From a checkpoint of a small transformer trained on Wikipedia.
Architecture: RMSNorm before each block, untied embeddings.
Each number is 128 + 32 x the weight over its row's rms, rounded and kept within 0 to 255. Layers, rows and columns count from 0. Numbers have three digits each. The size before them is the row's rms in percent of the matrix's.

# down: layer 3 MLP down (transposed), 256x64, rms 0.189, rows 183-255, columns 0-63
# up: layer 3 MLP up, 256x64, rms 0.266, rows 184-255, columns 0-63
down183 091:095156085188113115139127153112097179103144128135101153085118115165126120131151135191152086098114118117138179123210164199133121138101156162122127198088136098162080134173104153115180183138135108
up184 111:133131190107154123097114123124143141140160110140112110169144107108085136080109070139125146172120116158087089180092099118082192194129102178137125096121093165140058182099143166088160155130177148
down184 111:118123128101159042080094124159029135178132154162109114114142102124142177078109141174077177142177099168142116127172144169131099172157076114130140129098137135091143156137153126144106154135128084
up185 089:160134098146120085187120088093065063108128125119115171200091131121110161155177094093109078109118104098153076131124181136190145110108082112134094119114069178112099145104129146171112132140106122
down185 104:131124155172143164133099138138139153081116187158178152155168070122153160139122126180157106151128152168086162120120134099054139092134133098197110122110150206095112142195099130085096093120132153
up186 074:156165121157054109156120136160120129115105090117114104136095046136105109154147170161185089071138137130163126109195141162130112128147154150059140118148067170194153110174128154127113104104105149
down186 077:049156118153094131162151145115099142130115191111131117122165141115102170117175147170108136147166146166112179147126131151087130087121119115140160201060077138102151129080090105153122058190143130
up187 092:118089153122116143191099123084153145181147175119098098193124114070148108144121125104045111055089096096138101110154159133107124118101122129109081103204105168144112119142111142160142077121104090
down187 098:109149124100137179165116134194156170080072129135193121039142132154176147166124129076131166048114123167154118146138117131092101109128112084102106204098124110117125144137151124122133081141107123
up188 104:117156136094161152153090122159133131134210128107112191066130099160114137109121122183110174126060158110061121202164123156159157142116178121119141152110111140142116146163135158134189151107076156
down188 098:150138106112174098118147114061128176140088114116159089137104140135185090129147130136128129128078127187214086098124056117072063133137111123099086091095169185120137120090140160133102120129127107
up189 091:128140080143142065069207140141097146145163113076132117145124168178116123161134092118148127038055171131097146152129096136128172148151196176150125126149141170160133104104131100131147130154116143
down189 096:163167197091102157165131118117139139104124144173141124126132114138098144164149176130148093171132090071157090123141163085149053095157137132141134061147111107142148141136084134121107018092149119
up190 097:092141146157113095113073106163083138152136118119175156108116055133093069101116136125068126133136140094121191135098089147169179134066147124134145101131130128203157067096159145134169146164103163
down190 080:100128102222152190134149094094086139120086156106119104194178106157171131142121154186111141177084143116110114122086102184122108134172149156107120123082138121114158101089061127105088146133134124
up191 118:092109093078163113082130154174139116147104110066095174148131165123119049149083057165116126139131158125139111141070116090172150109136119148220129141110124097107127141127083150171156137145105168
down191 114:135122152105085164155152099071121138128174132132114090138124099085217197075156115125132190111125109084110131146152152192128137192172157131078106152094140142106174178132121135113104122165140156
up192 103:164161167113147160082190088118110110123155078140087127161119103185138125124103129134060126107127139144130092135023100198168156121163105156120100119147136158140092151146140141138114154174109064
down192 093:147136097145182153123087135085106131104121150136116158140180110144042137110106140171137133170091122100155134184149165137143084178133140140194107082162140082079181098078127113114132057131093139
up193 092:124091125087121121149151157120173149114140145153155186095201112141129147130112133144132159135092062125166141112131140130147062127076153156134116187190163143142133080146040104092066155130092128
down193 090:119126099147116021092143130097093084154170128121132098134177081131141106125154072164098145123100121107172143090129132114132158119153170144149190132159189125141151063107190184126147112121165126
up194 106:152091088099098098142130101129073142119132112058121096124182158152117089166140129100122141116114089177153170090128180144134114134124171140081116074139117236137097112078122146136131134087106071
down194 114:142128146077124089098130107104132095099168113126160105111112182127150114147204131163178117177152120169116135144100171043075183101095102137100082146133129153162096092157118131144089138190158162
up195 100:086155045137116181210152180075103140109176133145095132101141123122169152135116087113101087155175159143150146120145129131126154148154118121115123085117075169118113143169087143077148109102077183
down195 101:146136132094154118063091144053087161136134139123144094165132117169093119108046077131123138135121123099086090152161081170133124112189204154123121166189137131117083127121142115148096131123123070
up196 110:140191136132149130139142087140114144102208072110119147124114118138070137134154148150112093146197144113120083168145118129054147128111098196125115129114078098169139109139147193094195176128100130
down196 109:173185107139114127118085136121129110141129128074128117121141091148178176154067086116094138140124117097103137051126208120123105086120130106097163125118047137128121173134141097192099122173072132
up197 095:117141120114107106186140115116108131163174109142111101019114113089102082144112135119056153153099101154164201089164149161157149116108087106171162102137103155118140117141074140169105095161097135
down197 099:145179125095143141102094140069115118107117120096130039140127157194126132143135093145170202128098154109152167057089163122105118152132125142123090188154098127180147127173111082156122164088145126
up198 089:148164123122163153137111150162105102121098145131200158112138130160098126077134072168123112133085128189129099155137194104169153132160135142144109158053124187149141127146115101119201156117048153
down198 090:117179061150144084159134157135135166092088134169144092162096148090088135167164173133048107139145098156164140185168103145156123106137130135128149155166124143095117116139104204148184184130122152
up199 096:157151132084043117137103089135135109161165144079170105141143122097131103144164150099137161113126102118182131094178086217141068108078153146062102123139089148124145063135135126126093123122112105
down199 099:130125128085103115179132070091123160156170139111099168178148085145179059120128079178101097095151105139123168125133138142099118099138138135106090177135141112107066071080149166115095099179170158
up200 124:120120099125095084147158173140140106152129139134133160169186150092113057145112161111117135072088151093124162145158183160070115173145181151110129104132126112052081141140091125046092121135112117
down200 111:172136110153129173100097132134115070117123135141136125159148146127121116106105081107115184111095090104163167156208160172157152123093133114135125191160139099099165120150161095044128045153116159
up201 091:092075166136149081119144115105097112141103155153147156145150153023148087185160131133141122116147055083174139137139128202134119099095163128143114144134156128129177141070092103123135132149082087
down201 085:086090119214134150175149149126109117083146120151150133129095066176173114170171142132113167077114140092112123136113123122100162098113133133081155118205205095087128114098149149096151163161152104
up202 098:167080144098111102125116137176166143155130142178124123180104071119086100131112132091079089080160130177086103160132118097170098092138090137131129105156077091111170087149097062168147157154092167
down202 105:153165121109127083112117181088101150095177149132135102125183096129119119181141088163067192114121178120107142154113155127143153103139117166135140191140214101114121146154099124067134125060144159
up203 101:078173115097094138151102142127144155164177155111157088137123061150113178123088156104125109107090091122129158155139129157155167171103149157088104073193140167173189104142185166152121145159169135
down203 102:121147093077137155087183127115128178099100172145121113130142132135169119150122102188116157145152146141060120135098066143068088142160151129150118215100166142044124110124122150109157118109087163
up204 104:125098158084117107120080129143127126153147124138095183096103141179188131185132111101107177073072131163135109089078149119151123097147098130148046125080099150100138094105164118112088111122051108
down204 101:126113160104152112103072117127138163113104171116106139166083123133133147128166185109117097151149108127168073154149146097128134184162133065082185086109110179149133087124117062122182056142174137
up205 106:086133087117170168105120139114143130127145114129111143082075135168133072106116122117153093120142077150112121120128087156124146178169077112182172187153134137180155124152108105067086185090067181
down205 105:127156142090140143132141158154138142143113117148100149177191130152147173107177099131113160158056143099155088171131097131132137122135209162127151089115077148035112176091108094160181112119112129
up206 096:134160121080127085117125137143146150148117170147135154047124116169138119029131089187122128159183125127156149136074182129136167125122190114141121156112134096086130155161142097109177182118085157
down206 098:089101120147151179114162087120164184145124105091113070146093168110148131210146108164126133112167144127145088090127059192102158167150145119116161122114149132122166086102100168177080168142139105
up207 116:159104109137135170131082114089192110138190108123146148146088099034095095182110159091073102128182138139126114151141109132130158148145146128161151111143080141153178152088143155142113167130161200
down207 106:128091121170166112106087155114133109128138126104087135137129121190112090171143106102185135170044112103136099156146079132172125091099136106155134161106111100148089184055118131150131078164112056
up208 089:121155110120060105130110095102118145211186102123047096167186078137123135173107173156134158174117110131138150129136119106145150103154128107109122053125089135103110174110156186113113127108152087
down208 086:168118125090185135141149190126137129113136146134124116137124064197106111119150081116119141095063133141120197138050106126145067159092144167139153122123121136139161075210085113117144131151126160
up209 102:153203157150209160147153089155085121122130112162144180099098134123131097133148120099111086122129143107132070168095138160094119179108120052103113089085095105144141140106157070068126125152128161
down209 103:152132117105167114187118109164109123135088157154108113123075072177202135154152122219105115117126086152126113101092115139072157149136076141094152115119160156182170099150135137107161121110197141
up210 112:036206116085158102105083125171092155170168054095160127131113171146128131143123137072106070135134092136111119112155107164127110097121133090117168137095099153150141077119159154153113148130077129
down210 119:197112168153150106091153157159166137086124061148154128125135116128106170098098177104157134122122149144152152057127160165157154134113174106209113100149129053133092112117128155123160108078159088
up211 110:160094107147158054118135096182158189176124131160142101086148121153148113087216170116102164105135118087159152070130169124147156149048142125121091114105098118100140096137120069118121126141123143
down211 112:093149132176115115098116125142138136099125083098159166149116085164101109133141126129126202118126111110117134115106109126168105088088133192179101111230164129108150052153184171121145067124139115
up212 107:140167090103175153214122155151085172138189153110130110151130072146140147119119100122088106108122116139139197095079168184164173102112109143113121120174107165193124168103118123158154122175146135
down212 096:104101106166117114113111119089148140120107088115135147108139208135153110182103139103127162108094142133139157142170161132133198143117107084099165184097096042089103108136065137184122082129141073
up213 106:132122046164131105128170121163137121129066109113108139134143114132109145160174181055091158166127090112146104105144107162134115104058136193068138130180064122128154098123103146140127091167092121
down213 105:079158192121123106136142123131125173116149138125058092085111140091121115128165136127152164131157107149110213135157218138169141136130149138136083110144129092112138140102173139124117158210178180
up214 115:201190125126124121127138130149179122102120063107096189102128172099096173152101145162097108146110096087130182140145126097153125125121174086097081094137094124107140145201095150125095130057144143
down214 101:115130191114190128143166185144135131161119116168167158101090083114060167086119113167106104138129176190128168177091113109137139099148143093115105111119135106190115117167126121059149077102105117
up215 101:169085165088128142099138136139124111104130124119084109139133045178146142136061134153086077100116139168091160207093104150150127200115136128126115136155145081206177143131102151134120132094122150
down215 102:082166091095065133110199163082124165135158183151105125156143152082126102188183143161148146146143173118083133144109098148114157111143177087094145105109146158174122101101138099109063122122112082
up216 106:143087099094105106144139086171109065157144157125089130140110114121148104078127129118080131090109139095117127178180111125164095190113149166079119092199094084116127129145057146147157112152135054
down216 113:108121151132150121136100059186133096115102147175142109146157155145107148154168135154113069074116117166141146131091207108148159159135107111095164169122194132100101056106150115141176085100139078
up217 106:182137117098098087131145125170111063136097164135112138136121037098108123109117100113111152179105077108129086191090130092109104136133120132112116106224141145172049105139116142149111133126157150
down217 107:117199116095116106126154098148141116128128167139119194121148082091118103153197156155101128070116156113119101118088138113099110116111137110171162080116168133185078109142147113196145044098170138
up218 100:109179119109086125158126185145153120128153153126122096168121153096137127090092082171113138082159130119139119146079176170143125149170175163133117141066173138179134176146115117100167170224092117
down218 093:108147089149139167107162129150122119149102209107125088122070176138130108092152140128100169119087122111126158134176146118222189138127140126116183134133102057098147106137126176153124136167167073
up219 110:097066127055129104127099191075149174152127091131115164095181108086076107129118137153084128102130110154151085081050202131142158108127120150142105111157151147153113132126133108146139180159105100
down219 111:116097173040142179145093129105088144127118140110125101106126102146128177166123093080142158156124062155109123105126154135097121208150172096123213114140124173115104117107121091169087093091128120
up220 109:126128134127145112172079206120138192174135119096142180107097097122076109102093106090176144090115128127196128105187114181127108197086150114114131126134144159144153148160154132198153163131146132
down220 112:152109103119135103122142112117092123160157096123175161097150137177114145156148157095109048132140161115173113158051162141117098109098008135176159149098147156129123114101122190140124111112157117
up221 096:088054112128189175098128079112130141153104138165095102164127103090178134148113136106099125167137154221094129082092110112137120152130096134145133112128053111128132120169084080074124151135085150
down221 093:105196114112112105128105127171059137124158160112116114182153168108120124088157130140125123145151163151150161175180203147152136140150113117105130144102107077152113120138161146117183170169201053
up222 097:081120134143156163132111103181131184127147092142080143125122148122105154103077093158067085105140110143110095147202139113136152188161190141136155137111126121082108134210119155119164104065089139
down222 097:111159133106169080128149154123158113143107163123123114120124126156217100187219130146167145163096108135174090134138098146098106079098109136201109111117138103125121143114175141140130197195120136
up223 096:123138161090061150112186117134158122132162136113066096185152106098152116087091136122103126152150126121126112169171135131164098143189152206111103131166140161188101147141106110130107171100122044
down223 094:113183141116180125100055096145099119132064128101139110078136120152106131084153174078159082118123117118140121125125161085149125120075093144181130234125094113148124135178121136172166102133129157
up224 070:137112147115176114131168041092105104155107153142105067151095131110141198159141065140113102146107135167124158161095148116140161169172057159109112118130102111132202110152114146131124065139127168
down224 098:091147117079058133103124133154173157130178090108153123112173114133147066180166146148148178166126078093116109108163100114137125098109136095114108133165206163162161078162153122140084066135143123
up225 112:137117124126133135173109199170129096106112104060106156110191211164141083107145102092144181085155127124132097162153099132141090093059156098146082073103124113102138106142102122148113113161137164
down225 110:130154131132066080140112057124150156120167142165088108117135134096116078058116076167117095116211179133115132120143085088157126126115118136133145131186094108197158127087139141158118105074144125
up226 102:094146141118129084182124153131136133137130115065136160117135158152108134162145171102184209154095107046191142123136156171126076103080123086132098109125102173162159071109126134113078097140111122
down226 102:071158103105125134106183076164093173137131132128084127169138127091154143139142097150136108157146094106093127108046124106108109147193048165164114181162088154159154090154137113124145180117166125
up227 088:106125157090113173182130159166100116245173158138158082127141087134087086163127067120101174171160170117109136124135083105114154129091148173122165122133126109148114110147124106154133126163128189
down227 103:127120065079115072096165066124183153090116152152101126156161150152112123122150139128107091142219142157145119106118136104092066143152087100153117180148167114164136125126144156093128046100134129
up228 104:139100138090091113177162193142186098152029082098115160131121120173093130161127066109067171177102165136154143128137120149082115098126131133136107098153099048112153122117146119134144134136132122
down228 103:091074115165145090143116104111170119165170130130192127093113111150116112121155138112101081148173185098153206150162081096130196170095094100133134146063150107106148144170166164096152104122123137
up229 100:139167131087091107146148077156133101081151118145110165160100137095127071107142178153130094075140147086143100066079191175113131104148141193147081111157098071141123111166135178168115163130102127
down229 106:114118186191110134145115152135101188167146143112158115100131121112122147151137134123145099051146122081178069130161141105168152127160109141066129137165121164057172142151062112102095147082158093
up230 090:115133082145139127195126129139135111172127135192131138097159143126100036146154105119173135169164124088150055105168162106107120113137102154157156124108142156077100113074094137182147117169071160
down230 089:112167140092106118101150160182129099100117136161149085207122094138144155103108158193064134205150157115083074117165132142162136111186133130144126185154146161119160105132183138151097121120146089
up231 114:131113158115143162178146122118117103117124136153099155099104075134146145124110110113089106114101188122145167111104189147125123150139087119108126107153142186166090139160080060052079122076042095
down231 112:134133141111106147120137165164103155111097156140153182140156151077091088077138154121137049130128118123164162140157152113094084133065089145137066209138126141126102163152119132051164183148130148
up232 088:140134111111128136187130120135132124123109183167123103143172173081101172105124107112149145114135105131201115176193218139197171123102116139075168099129108161094091103159076123114128109092106126
down232 092:095122147183127115155158193145104178119146139173127114105093167202123155153111157136158187089142079122130157172107104108076125153125153112119226113124116195108124093126102104152150099116163139
up233 112:143132122099107116161087135146121132198130088116150083104100118163069157150197129082133219161133105129175097127185140170076142081054120139104135115117100162139172125127159130151129137127168131
down233 115:166188131181097155087092114160127113131138128097144135092095115061155131051107164135169191140112150135117144123118088082132106107106085119173105093131143121039122119160118110101182079125124154
up234 092:158142087105076100127107113126098101144121167119123125061143111148104165042179152144146075125112076133146193117139200155144082178114147128075106132151124123139100055161140136116127174128113131
down234 094:151167092131133158109096142097110114083138158133123092110068137141140059141163110119168151173149188125080133166128114151202135122180108083164125058087073085120140162128116127123103080135174141
up235 080:087108123124136169162125211131143085129140086111144098185155192106142171196106102138103162090080170166135107149162140110118151104164129135131119082153101157114180185151165113154103091158139165
down235 086:110123139134108140098113095158064143081080130163122110067085151137104118136140162113139068190160080088130140116191202070146109157101145111195112151120153137150105092116113100121115080164145146
up236 082:133149169152116122207139124111115170144142121185148132117158185172144101170121189181107169132081157121108100115135154140117141154120129078051117142162141149078121137159164101050069131132120123
down236 090:117098106127110115092107125126097136092074147060122123139143125078081162182146117099157070148126067173157163159142130184173116130130104192132135193116168155166096108132114161173184130101128103
up237 114:156185064124147072135123075121158130172169115106094153117177157076120148124176106113111120088133108124135186143141134150169138155092095079120075083111164174108120138091143124080139139156127049
down237 120:138139121140165129157102179133109178113093141110135105098163165200132160111126195115110119118076105118074114107167144184122142127159072152142147145132181132146098176095098188171123063081108155
up238 120:123147166137162143122080155157170141139170114154121123089086116082104152148121121097136149141154141048074076147166137124082109102121124087126069092109151150189110173149138092090090180089162183
down238 128:182096157113164084124145134142168076099109144113123156152151116093148110093139119157119096082209105107186163129184122096090117167109141153152129141119064081153142157156153171082122116178134191
up239 104:120136124113189142164127219116109120111184092147159155157092199165116079118163102145149171099130156101082116088098122132135161097064107065123119088147115108141124103148113134087100153160081143
down239 101:101110122179081140127163154086098095050093142133127137116126167090095178156156162149130090188126117163125155185119123112110100121164110091124059064106081163137131151119094104137128111159164189
up240 095:192115151137189152116086114161123055122189092126121138144111145141150085167145142152111185161153101095131151140139116180131126106181127088125109062105081128146142173164139115051091123091147145
down240 098:104139093059132125129107148125163072129053170120148152076165195120146183145104157110144174107104125104179105123115186104128145167132102067142117096131171114085139092143105130137157100068119159
up241 105:136088098129138159182129233181142099166174112085205147063102145144142128108099144119181137087105117109155169151127103123089111126163141091093101129119132126144170108136084070107143146120115141
down241 112:073132110160145150066157137085115153102108074119110168074179080187120111129150127129131167107171086178080134068102124083112131082084172113118093147122094161137109128115087111138115068103145141
up242 100:107155085119154145085198109106168166141121124160096087113141099111147132063122043111176093082160131163109195126142143121152176158111143150116122146087084128155157095168100141148138161084082107
down242 109:136117099114123136081070120088080125155138170138202134139106149108143139160100133117128164141073184128151051108130092133086143124198089131105095148181066143134122130092130110115113046149117149
up243 112:147158158113151093098128053123091163120096109164072109126072084176135118181144110123098082077123172157165117151109066107144161153157155087134112168134106111087100144109104091085097154131127189
down243 099:064094137120131097141174211128171153142151133116117104116134143099127133075092110147184138153134126096124127081081111088108070120120129112126175114078105194159209130129150163158140115096124072
up244 105:146085139101197152136073071120108115147135128166108083104106126131110193161138092072137115123170103156130164111116126082160157170212077085138107165099155107103155141135122116145085164075117113
down244 105:101176110086100118156184177147087171158145183161148116097166107083133092143172208154088159108156098097102127123153136167162123140135137145082125162108178127077117132114176123142179175133164125
up245 077:166135137131130060132141089138109083121150155057084132121136130175166114129169161124119140107076104128147160130092160128160160169108078083074069099166149140171132144102120065124073082117124077
down245 086:051130152031139119104168169177193167152129074174167153105110141130086148096121119153089137138165152153116094143091094114111074118122121134139181156104124107092151135102104145111158115162096098
up246 114:108107118100098070179092133166171095135107087097133112089147164064134099195139090139069096129089134138089197152133147128157141123154112102067148083116086134161127155125108136146185147086153100
down246 119:096197114098137198121114134079096128108141171116163085125166126129099197125130123100158141161098123134129124135196095147121099164170125097116180140132085164067110133174095050124130159135124089
up247 092:174114095179117089219178135127136072119143140127121132110139035104129099158165103091140118166124100151109196135171138089166104152124136166076130076162140146159120104140108118103115160168144135
down247 098:090151152095111154148148163077138096142162150145200106128098093173119117151104115130169139167130126194076059144074201139134109153159133128091137115137107126155102131103119097141156067161095193
up248 086:124137166182161114170139108069125100166220099121142158137164109111099081076134104097130104145137112130141152112172186124140109074112145124133111055153149139127080067069151085105100146134115125
down248 088:098159195126143143139142123175170157103053145187086134161121108159147104133114112150040118133144123118129043204139162140153119167158149109134136091132107162102109127116112097106131133114178175
up249 100:159119142140155122075105110182143145128119060129146135112113047172121127107096160083133099144193126115131098104150201162120157111077096094142123085136149121084183191156123142111127132067156150
down249 095:089136191136124142153190146107119149124060131099169105145164123178167147136131124172072188113154112102114147185132171161133114169125165154100136129142110171086153115067106055150091099155135135
up250 092:123133056035118144126188157121144104153103146127132105143142161181169176154160120194115102098132137158136097198060130121112148173143167118133090107101111082161099143117146156138111130082123152
down250 106:155109161199155147133084070143124197144201112105137114122153120117142095111103158059115121132145117104106153115178104105174160122091118130170194128114152169100204127158116096160122102122092107
up251 106:157112140139142174137062105139091088155083029169131115139152101146077118161103160146219114113165123103145139132149131140124115144131184058096087070081137127104150115157108135125124109121140133
down251 083:102139179202132060065151130132142186106140175107102144129137149114149134090153083123102110134079152111124090148132068082065145136144137142126163069127138087153083151173154099168139109084124111
up252 120:156090153129178095115151121132094116133095118161138115217095081122132136190089161135106106061128136123148069137141089133103119124104140095088067094124081133179098104143102123178134090143059111
down252 113:160158147161184135112112152204146153073139137130097145117067095148108154123148156119095158076111119148150197101104172104177160134088120115096154150140133099120145104183110170106183200144141097
up253 101:168100186176124160133149108151132173097152093173155083157069095142134086149131127142112149069124146095118070136159118138085172134155120105038105106157103137148111157158104116134189133089087159
down253 097:118153088123115106103105112144044143105107151145102118210149141104099175093124076134111102203142127147137138163110117109102117127192116103151116115191160110117131054137145116134067139111107062
up254 112:070167122098216134175065123146150149114154111187162097146124156133101131134157146130144125166113108100180124112116138148024135119125109086093108116106102144194092108130096142076137104104125113
down254 105:115134123167151133071106130090123102131152084131142173128182124132191083097153092150127125145109084127108095098159096078115128095063072116128165138163168112117107203135120113156110064123086191
up255 079:095124147150203126115131154152168072192114134113203165122149193101096086137092128165168122136086104083082114143158200116154166134150119093148138137133087150121145085148081126152131087125129154
down255 093:121201142124077137114095127140138139138145138101149133125186154157152110179135151166161136111145086137092135194125119181159132079154110099148131114141108107141121101138126077087136000153115148